python train.py --n_layer=9 --d_model=256 --n_head=6 --n_kv_head=2 --head_dim=64 --d_mlp=704 --vocab_size=1024 --activation="swiglu" --norm="rmsnorm" --norm_place="pre" --norm_eps=1e-05 --positions="rope" --rope_base=10000.0 --rope_fraction=1.0 --qk_norm=false --attn_scale=0.125 --bias="all" --tie_embeddings=true --parallel_block=false --init="normal" --init_std_qkv=0.0276 --init_std_o=0.0 --init_std_up=0.0276 --init_std_down=0.0 --optimizer="muon" --lr=0.00716 --lr_mult_o=1.5 --beta1=0.93 --lr_head=0.00671 --grad_clip=1.0 --warmup_steps=200 --schedule="wsd" --decay_fraction=1.0 --decay_shape="linear" --final_lr_fraction=0.0 --batch_tokens=32768 --seq_len=1024 --doc_mask=false --train_tokens=171700000 --steps=5240 --dataset="wikipedia_en"
Each number is 128 + 24 x the weight over the matrix's rms, rounded and kept within 0 to 255. Layers, rows and columns count from 0. Numbers have three digits each.

# layer 6 MLP gate, 704x256, rms 0.0776, rows 0-99, columns 64-127
080114140130128139126111113148132161125170120090047101080139129165074120136146155140130130177136140144081131114108115114094097123136162144149116100166158137148157119157152123152142105182180163
170159108109127089149078112118103141113132148137158122106129108116103153154144125095104090112139089120113161154126193153132101142108072120128093127103112131174158125179168148144122146095101136
136124160126099159128104153131134150167102112134118104161130167127122121109119084115123156104100118141163124092075074108115157160142139153124081144109142100089180117117102090149094135129109115
135124153074148125168133134123098129089169137147154130113128128105112107120095121110133106129098135108121115121142131087138144152160089128138151136136113121145121122155115166125119117169121142
147122097130129123161107114118093148140130143066173150114128141120101111172066117138120141112102115108138102164151152162170179191147114155113145117133156152117139153134100096122142123156118156
130115142101119163163123119114111146150132122113086142149085148138132110157125173097126144153166152134117124111123131152127159139131102167139132132131121132135111129147121124120110140135154130
127142149107145153150128167120132090155119123135143154119111107161075173114129146127126140091110147105108199130093120131145130128158136117120143113092161159158122161150104116091118143122128115
128090091112155128111136099112124108104168144099140105137143148088149137117110172129106155109167136131103100137142085151130125111173117159159146139111130164076126121122170170116145101158125127
159139116139100124116119120140147112129120110148118133158126161134115159137122120123140123112124152120121129131116151114127146143102108107119147123152158109114117087126143126098136112185147132
117138109108151135123145143133147129123134159142113124137161105131165143177152155127096144159102075114111123152134136100068127159146142137158098129154103151120147138136116110137143126118110151
125119130156118117139145147173081133106101112103108117143131174071098111109119153101092115073125102162117115128182107104163137163183093140134174103095136140130150115113126144141185140147091120
146145109108100116140124142121116131131120110112132104107117148122142148132116115155126140158157165131114124126115145132148137114165120149108128122128107151104117138118128129148106162116127136
119128151118117090104102146089118149108134159098125139099098131094086089105160179098108140118124149130123146089119090134122148184091110141133131099116102141110134136133167092121161115167090166
127126128143123146150109100158115102115126171153127135126114115143114104144130139157147195118140143108100130131147124152164116127118081122113127137123107151135118107105106137150105169114111122
159142112077115117093094156114086079124141081105134145154153117120182120123138148162084111118147108121148086105124095178142103114122151149117082131136060172127099136100129161098096086113113110
112104146133153144105157117129126151090121145121138163145137135145094128122145147104163143141191109130163142121151142127102122195110106122130109120143148131116144082113099152165143141138125131
115179147122138109103156082150110149131125136108120137120125112119149130115121139093092150132107147117161096135129105122143126117119135107122129123125139114089130154134108147117121123168129143
105127144086128142115175121049108110166146091129112133158152102137161154154133122095120145103134173162121080103121108128127151130137147125101140112134126082141148122165094105194069079120139123
108168155142123142167144119148152149164100087145097158116106124127136074105126142162138184123110129098160128130102121134156129113174128127121091120141108116093123145227108115142141110148132140
079087152108191143112120130133107103119110077109120189122121095127118124125088130106111143152136143094113146139161085152177128165123104182077130160113109144111134105136161099159115140128114144
109144142123149156090123173190127137147092129112144108142101185115172124116097115146106164116107123145141107096115064111131108097133107173149140156113114184123127139139145102127119140143106134
084160132106143127116130104108110141151145111133092092147139126098098096172132141141154116113166161164097129101164147178101147148158157104166143127140140139166126123126153204121076126184108160
087146160164139107104109117133150157135142084136123136163092142110077142120143168108140147140108114107120143137119149122132145123122116172155061115192148062091131118134084144144131169110084113
135110120167126155102160130146130136100089154112129117129121121099160102134129114154101132082148153127149102121184126132131093087115099129170128095155119136140113160112151125105154132124125122
106134117147119160128139114102166116136145134094126048151125133162132089130143120126125145147088175103125162090113141189151156121096078069120148128150173115138090114156118166109143118101085091
180162143092118124176117118091167110189102101097077141127129111117118119172168130136128154148131123173145130067116145130103116154133117124144106130121093139160102134107166124103120138111168155
135102192130123134124088083119134103186111111157144114100122133112116166085132115120127133122180110167097133112113161158193108168181115121110150134110098172114120084174132162118154133100096113
106118112129112124149113121127098105122122139095137120125143155133121154106131177123121119108124118122128153084124133130172145117144120114167096084112155136124142147083159132065134134139133131
123109136121181107161117119153154102145118112104154144091109096124146126110101106088129132084151122097142175150137109133125112122099141128098129100137150125107141114185118127118112123117103143
165109131125113080133150089125075115185162101137122146155143091135159144140144159144147143115114115071067130091099120111146162137147154097077132144107110125186102117155096146168112190100122143
168121109142132105119112111112115130115142138111087095149148085166130137118159124137081114129154114102112184166144118164133121111126129157156078131110151111101142167119115127111079165118092110
093133123141152121117131146144147146099176102149143168147130161122162095133173133134122148131097156094107109153101111140156113130151133123138105147135135079146149137115138128134096109135165070
096170148132098125112094141153139140125131124123147145133116121155078088188128137179155084145164112138143106112090100097151142124136120102137145103101104166138122098097099112093126154172131109
096112127128150127126094133142080094126148117125105156168105110115141136150155139150158107130156117140151135075148121164147171130137135122113109128113144094123109180122136111143169088113187108
100111168101118135136090084131122127092115158097103154111125091144162129134120136084145167107130113100125107185102139152142117116169078186113112103093100075152109139138125149114176085174102086
125138154154140132114135145109174113074137135135150160137101099145125146154111120087188112106147143101093125091134128113132110141131132123168137108118114141118110131142121167163119141103129122
144164116135089109100116134141114107125163124114130147137105171091155140115144120070106118179137117146115123113141149116121129067144123097132176143116067154113138135135116126175098149161113111
117132167088109136106115106150128141097120066167107124125095144161108175123118165115077104123192104140093139091117124139136102094110162119175097122128104133155145126137169133105107144112127135
130113138145101137113164134143128124133090112134108144097152146112084123163116161136125094107163117127136122126128119113145163104133090107130123054135125116098101097097140150114104137114138102
131145179120137111139116115139110095136094121139113081105144144128108105155154180122130120116132142151134143078157128124120078098115132143142122115113061122114121126162144165181127118126147090
138114154086150131116155115117114161085160090113092089082135140137139087145103104108100130133137156114096084105087081194152101131124148123141137134121109131164115191122106082141119180133123149
134116113111093143085135159092133127104104170120132152133148152148110170112100118127133125127116132154097137126162097105112146125124128136110127143112132158132124122153161127121128116136119119
103133134126159135131131089144113143142109133118133120105089085168105106150147149130115105127153139099174115135136113125137125090109146132153127137070128151126133117120138166115136101133143136
129117173085137135111125123148103110134135137116151133107079136116164143145100115088157118120176125128129135133113127136147140140133157104131174142116152120093111163125141129121167159186145119
131119132139096099163121131054138173128128191135139071088121100155145130128167137112138127155109094138129139117120140067111129102095144118139131116114117135122148126156147143083150169126131160
148141141108155129110127136132088092090154142167108143125123150134108130154144132124104154136118122115113102165141138154163108144077131163146113131101096147145094101122115158104154136113129140
103111113159143137140097166123152161094116080157148149100147136114106084121134129162137154112152107120119131122118116179093131098103135118111113108141067120147110149154114105162139115134124105
133138164116128111142102124122131126158125125102141114156158115115088131127117126089166127075134128134157104113093110122141131121090093110121136113116178169132135085168098138136167120086138142
099130152147103124133111128141139048103092090133132111110112160123127111119116125122122125149158097113083107108131196119092121087142122124127122133120142124119135136139176131106103092107139058
135151162142154111173108137122136139123127182080137173132127127121148064129137082094128104140141137100122155168142090152155145105150112083100153136080128129142137138145113135138094088126105092
151125137121144120118146173142124137163169074131140104150117102110166102150131125125107169123136126076162121130157153111088152159140103141139129129133087145096131109121104097109124117196142182
100109153124129090133100147135172129126178120112099128153145133127089160119160120103154134097104122083134096168120118152149136179160127139116132149131151148134127132085149144126126085158156152
128120143089117100134142134140089145103114155122120109120129126094145124139148111138132128142133140126128101102099098156135116123139140197112140130103158145101098141151151125129114103101147105
123074153138135129121121131141120116114146148152125120133178152145097125080140134072135138137117163144128131149097131106138131157112145132150124108146107148143112124092153148167135114121117124
164109140156148119079123122121143144131120114069137092160143106098130115130114132151108147131109134140136117131134124127151124043136145097135158188132126142081166130122087099084126127114112120
135138110113149104094160157131155148111120093129124078117114120133121135133109111156139118119105128109166102115148104133136145138123117158118129171108141107151122117110147125116144143173134088
130126150140095144140111153094108114051113108093129112133126140139144143135118089152108160148086077128114157091085123115158111150154164124108097135115131092153142145106135132173127152132137130
130136078100156082130146103164110165119109147117148151096160130091132142138107098133143124119147161124097135103129086125176170128109061136075143112109119096147157141112111119117087100129104108
154138128097128150141127149126127130106107104101151133171123103120137147120095111181129147155104076151161080104149147149111158123089110106115157098147147149127132117134121130138118122161083135
129162138077117122157117151164095185142123107122123153136160113130119134133133128193157098129140156138114110116136101122164152131155137111140081181099091147106129089098166115143110101107184133
146114087138133124163129125118124116156142112111126147143117134163161131141110141145156128067132128087137156128180142100127143103124135132087133121131125169136124126140081101132097121163124138
118145158148102128121112141126106134112130137117139097121140134150141133135119119111112128106112112131141127135126141117136112148146109127146119116145130106152159168102109144124133146148127121
126136103138115072153106151165135131142143102135121117136170137153145142160139157140115130133172126121098048083121118096153096116117094125127137141142198125110177182162131146166116099064122163
181144071128089149122117090150115116123175131191118133103122133149086118164144166150109140106168140138139133166160178112132122105118074167133118161119155134135139152125123150179136115122139127
128092165150157109126140118136098157100139103084158135143149127134108087090123104174165154114102134138117148101122132130151140147119121106175129115093152105124096125125141087074105098165119108
161121144129166113103163135109105112120167141159163174109087122145121126147130118070100148151150147169156150064134089092149119123102148128105066136121134197137117128179108122131140093148184083
133139140103127125136101109132081094129142133125064129107156077160160107132136136153099115133143123149151125140146091141128154124096178157128140112123108118143098104114056153128114094148138151
117151152121166153169172129118126120156155137138113140094105164093158107180109166121135173106139139133150183118108096124186132141142125127151149136134119221117122143152152137112102169113097140
153127042147106125158119105075120127134155137112082082146170121132083073151146163162134063116134114131165115142156079121121151121137130082070141117138189108133143136125119085100136107145151135
130095113149152113148131143140130160175104103108107095106129081106144143137122124117159174138090136160088171098129123131159129165136123106161106133155132132144104092134158103131129117124156097
168108109168136104090146091128111111143085143169134148171098161103087140148128114093154162128147092114109139161144128137106109161119109116119149127159107146116150104113126136166088145169148109
096121135098166115130133085116113142152127102112111104114186115125169150118168135079152141160132129130126107079168127085166070101127169103132123104120107149148139158127147117141158159135103128
121126142136145101181088105168105145132111086146133156162158143120116106132147146128140157127175113098101131140133114175158142141081162130135144146082112160157144156094140123130132191121152089
127090093092100151115109079149158117078113152139130129143126124107130108128121111139119172124124153115095164115103099162118112121079149108120096115146088156125104114160143129099129125153156096
117115127155134125109125071095142095136140093148088121074123151124134097132164108178068104098145099114135140166126145149159109099136129139132088150116103107125143107112136132105113091105092121
140115129124107144108138112125110091136130140140080125139135146124101123101156115148176121164179111140123124122105127140141124158136104104124112108119145077164179138130119087136128146116139121
162100115110127128137147169147195135088125163117099106155131195085133118136118146120153096104129108139141147101129106107146077174131126117145122148107101127145118122134141166129122142117134116
129117150161103173114086164121124149134103153122127163136147112146139153114194115151104121150113113099137152101135141128125130113155085150070144168147097148127107176186115138122147160129148116
130136129126150094099140103147116136106130081128158173117152167153181147129101148130161129148153103084169138137117136156154113124153169138165154140114127160116135123096108160118156114119172133
141179093121129120131131116148179115162117081122112080136112151147149125149125159162126150180118092093112093110173112108099161166147122145143128106140134131115137185132128087130130166144112089
132100124112137142170120093125116167137186137117112117150086165136102139127128130136179137170140133114131157108131125093130111142127137109113093112135111118147099109146157126108139095120113127
122154128116161136103187130142129147100132111118155122087124168155109113133140111081145102124130157175078166138127138157130123127134143123110143131128152140116119114128145126108102132110130153
132136113120161145137118141147097121113134095164123123116106124121128134110133103143100137161123140089135109129146103116142145142144185138136159158095108119155134103132145125107121141084120123
128128130089089094107115106098109103173125138125120153131121109083148127115141160117154131128129133100134135108133143147141123092141118154140135123115114132123122106162127121115143160120128104
199103132123136149132104121114129112122134133148088125097129131131130133112151153080118127140139155138162152136120140100178124130124104138149139122111109118129099149133154121079140098135135111
158110074156122209040119129128139121140118152119091153151098133160150108133145129138113116114068133083106156117177136144158122143115102136135142141143130111132167151139120155142098114136159112
136137129109114154120147115122088127142121116183127185097114107060148163072162146128143102137146097148116108108118168152167113092149149123115141098125134132129148150137180088124158133130155143
096176107129104186096149104134102152139158122088096150117125121113101058127126115142101140139121147078118107150172111145077132159132148117145123145157138126157130117182129159139116169108132063
146159123122155206116176157130098158118136140130118114150151127158103129145144121101141118109110156140137123152161119093153111122100121168126114089105098154098142120130148147149118111156120132
093111133119095111105128136103144118155148115107124139131103121135133139130120143085113095126150087139087165107125091116150127139168143155123126153144158124113159143115143117109164137123137101
121118153123138152184139128146147062127158121147113100120152100131101128125109114118100117122146130179132173148112119137151111109126098102099106105089125145120138137112150148107137081129130123
154172084189121122115106117150097178088129156130110148171132129137116133149139178118123129096136105125130072146135134142152108112106110107139085175112135146120085094123138079131119109121122113
159138139110135147153146114101163084122141117086141119111135144189164123137135080116122047139130114137088142137167141117089099151118109144161127115124100106119113095129161151145094152055129094
090156107120149054144145127102151146105099116129138144074146083110138137119138113144101107150136156114172207108123153131125121117149133122100100145093116108117094138128165148122144110136101156
100146137141130135129132144149151117122134152129074130153123138135144105101149104088131145120081120146117145082154134120143121128107156140107181109133135108107136141108138095153130158131139104
109138110128128104115129138124126140119177134107110135127128167138092155106101112111092136139116168135122085143120112176102156114144110121150146179116152165110129126117134108155127109151128128
138130110126114131126115132140133132126124161142126110146148093109137136140120108120118111115152118111100094120132106150118121105136143105146144132111121141102093142113121125131138115147096127
115105092103150104150069104121140153145092109121142112138132128158103127090145121128148121159139115161121074091103094145089121120120093146122136107133175136149156148115112142115119151145117146
091119129141164138122109127134144132140145124124096118100142152094100102131121107101136178124137133146111137093118106134105163121139108127158122144106150126156176131107137120153156151117089124
148063117152158128127108108125168120146114173143132127131118139109116124097161140100106150134110093143079149105093073174118101141113116140109133125085112099105142122112150096176114156102174151